Each number is 128 + 24 x the weight over its row's rms, rounded and kept within 0 to 255. Layers, rows and columns count from 0. Numbers have three digits each. The size before them is the row's rms in percent of the matrix's.

# layer 8 MLP up, 1024x256, rms 0.184, rows 500-510, columns 128-255
098:066195126136116140126119172158126176136152125122105148130090153153133152113137089134104090126128155167127112112160104095156112105115142165101162128147097105136134113143138117125168069141115136105123136134110184124132130119109120088168125130138096156125141121094143109166106110128156173123160119141148135154129165136165137150100139100176123163169143126100114108129194141085106141123103
099:069148134141157116173173065106129091113132105109151128100156160112103134139111150126081113123127115118099113132116138099135130124130116123158109128152162115168100127161127150140095154111135129152111136153116139140140114126108134111118109092151114152130117110118119142146103115102108147159151176132119116084119123149089104122152170134079135145201144124117178125093101110168104114136116
095:172119076127140146134090126119089147110134125091102112120156167116148145146113136177149170111125160124102111145123158103083119090090136119188139129118106121141135164074169155119177129139156160141119115139138111120155116126139099137121156170111105174118123097163133119108113113117117148139109092121122142116125102183150115116131130157136108114091132124136173197082136183107170160155120
105:116112100119118135138138083131133130129142135136120171120151093157109122144122112198141103127118120127140166158109134133131102145101157141141152133145133128170142071131124143116158131150108156119115133125166099151114127124158123119116086149104148128138112131168088133127151132139136163100157102111095136170139133151150125135156148100095144161122088131122115171117176096126168152147166
103:136129112136148091126149124147151122106143154149094101136109134113187206104117122097120116137168114151104171113147123138118187122115135093140148137108134083138139171136162099097119118121106147130152129142158132095099129131126121132118132055139127105130124151128140171149143106094167161144120144147083072147123111175102113116121171140119120152083168111156163148188148139109164114122111
092:111126126184165118131111142155131107128119100080108141139144115100129157117153111135129105115120155116111106081157132147175143125123126162167107175125117141165116118095133134129108126165113111131134140125122120155147128121095069123117117185114175095163150136132082068077142087058160126104107136157156113132193094116069122139118131113113143129144102159148148147114122134125123123147118
095:125128141148151077111114157167080133089139100130141106109182122097107132104168133104132093095105123111147129153160126156134105083132163117134147151107153117093129143131148126090133140085158090139173130129147162114161110138117052139109121136170166147112122144133159093130166089180130188144101160116145137165148151106131136143151100146125117164089126151136119134117137136103120111132124
111:148123119125145113135085113119161134122133135129160104126128140113125114155150119127139153119106132111136132141067094047147107162136135165128127114122154105118132122159149111128127134115097155131123148140137174147142169126123115100088100133110132126163092121136135147096176172149149108195156130093099125156127164167130142147134174098183090138167105133122122112107132148091148134077149
095:133130130099139110126115172159127161120129125116139120136143124102136134128111146098120120101136121104129128082129131140121161132148131131137133121122138130120166169057123123144120145133120194118090099173130157141152097101098121093166181147112120132109125124184103161121126128100141118151101098120123154120113140125147131084177103118094123138175168129114118109098118079165129127114143
100:123128132140093122128118149150166143105100161107134117088113127107115108142109125112088118092132125153124158072146160122121104124142139101126157199117152159136116104074119128121108141118138146126122143120130168164148100155110143109127089114128099113121161138145140103101121177149174156138117070110079157160123113141102124121118137109147124120132137163120164129111104113117138158139140
088:128154168137129093137111139195084135179129115127123108138139072145167131126119155096129129101168130138165156144140136098184107138162128152104132124134103134113131093133131162129145167076158168155153121163133091107091130157134140154121155143134134147153093116116105137130147160134129157127142151112062164077126087120128112105133145083155128098120147139134074106126139089148146087137143
# layer 8 MLP down (transposed), 1024x256, rms 0.254, rows 500-510, columns 128-255
101:151177148111139109165120118131141113134114137126106099100090083114138074073169132159161151157095140146140098169120123136164135148158139139139152115110098124142113116115139173186104104161171126129096116181069113141115149139166147137126114150123132090147124114155149177141128110121109128146135119118067115125136099140160117110119126111127118105098107164111120127110163155141101144180106
097:137075127097125151130099084090125140146132143130146088162123112163155140122149130141143149142134146156165112146168130115117115143178088107166140118090137094171095112124122163108180124167128179110145137133114138108138165088124119143105110141154098154150129107122143160122121155139145167107123087189135115208125098121103135154138138135103126133159144114123150106104138143134096117102118
090:117139111098110138122176130152166143116124129169132114120101131149127160160183131118103107097155106156111108124119135113181148156139147115126130114146160121130135139128129126157109147098156102161116128162149151099074138124094099084110136116143170069123114143133152124118124180137154099110175150133102134111112125122123089133124096128083169123154165150148096156146128079107121110149101
108:125117164123158091135143123092133167128108157109118074130098115164135099099156088102087125136136098100153109119148142125158135167099192142144137120140107129136087086150124137143141139115124123071098121072120142132094151131098132145105129133093121123134094158130135102133146138131156139146081108154138128118150140116132147166119119121100105124137134151122141077122128158095153155135141
105:158085101159124142126096116136154080143159095101100106102100151111147108132114123151146110179105131130134148155115104135130118154100118080149161112134110158114099110098153142143125145126122119128163087091127127148162158141148132091132142144127118117103111118113122094116095127130114079143129106069122123136118099113143126154138096147112106115122112117141123102108129137118104175172131
091:137090130149144131086140108113116156139100143115129087126124127126106123110139147170141093144161136175113086149162154108143094117103097133141107145135091120104151112153115153116133145192120103139138125092118133132107134106140118167159149134137127173158097131116153118112123141125121125111116136134141158126119106069156117119136149110152094128134137106125131142134093140178187150113138
096:123095092140157135106150104107173137150163123143137137134138159167133096115150111139087143146127113114133105119173136129121117166142112086118129104155142137161119170129155089114140127122094129124080117141146143132160114121159141158122122123086109144114123169074083102097143138147116099116214144136157145090132077122129147118155160147130141102156107120147121175164132080138060117126126
115:114095128093149153145139076103179108161096100150158128132168095123073124160139136089120091093133097145144157119098130079117150100136137158132150122110109114103157123124128135138092125144116104133113161082141108155157133135113155125136111118121107125122127143154113138150101163134096115144148126101121169100129171135115115148117143127099119100117144112067120132110105141160131145116096
097:119150143182154125138160169131181122146122125127110153115130177164111116138140114121119134095121120115115089128140133137112138167132116154152154123131129169136123111164193184064121095163126114042148139073154116183125112121125134105126144138105133151117149100179130122126099150157101135143156137140114124155105155133169112146147159141131187114113142102126150162104134131112071177120097
102:104107125146124124129166155120135173099162122119182130135145141120121087096127091127156132138143089109105156132134090143119074105094132150157128109109134134124142127141120174115101130137109103153108073158135141100095122129090139150102067095106152144093121119081109126114147129118118103139145110125167099116112108123166123147108140118120100142099082091159114144193125110145161136088121
095:118120126100144141119140105135118119107172140099126138135119133094129146120157214166117128099152150132140180113148128099141145171105122137150117141146166117127127164134160160144154080134147122133122138140101112146102158146106109141102139133143117154137141097142139179095120098164122087124156134139097136127183125111117106114132124158146155099158139155120176108110161128140143108164089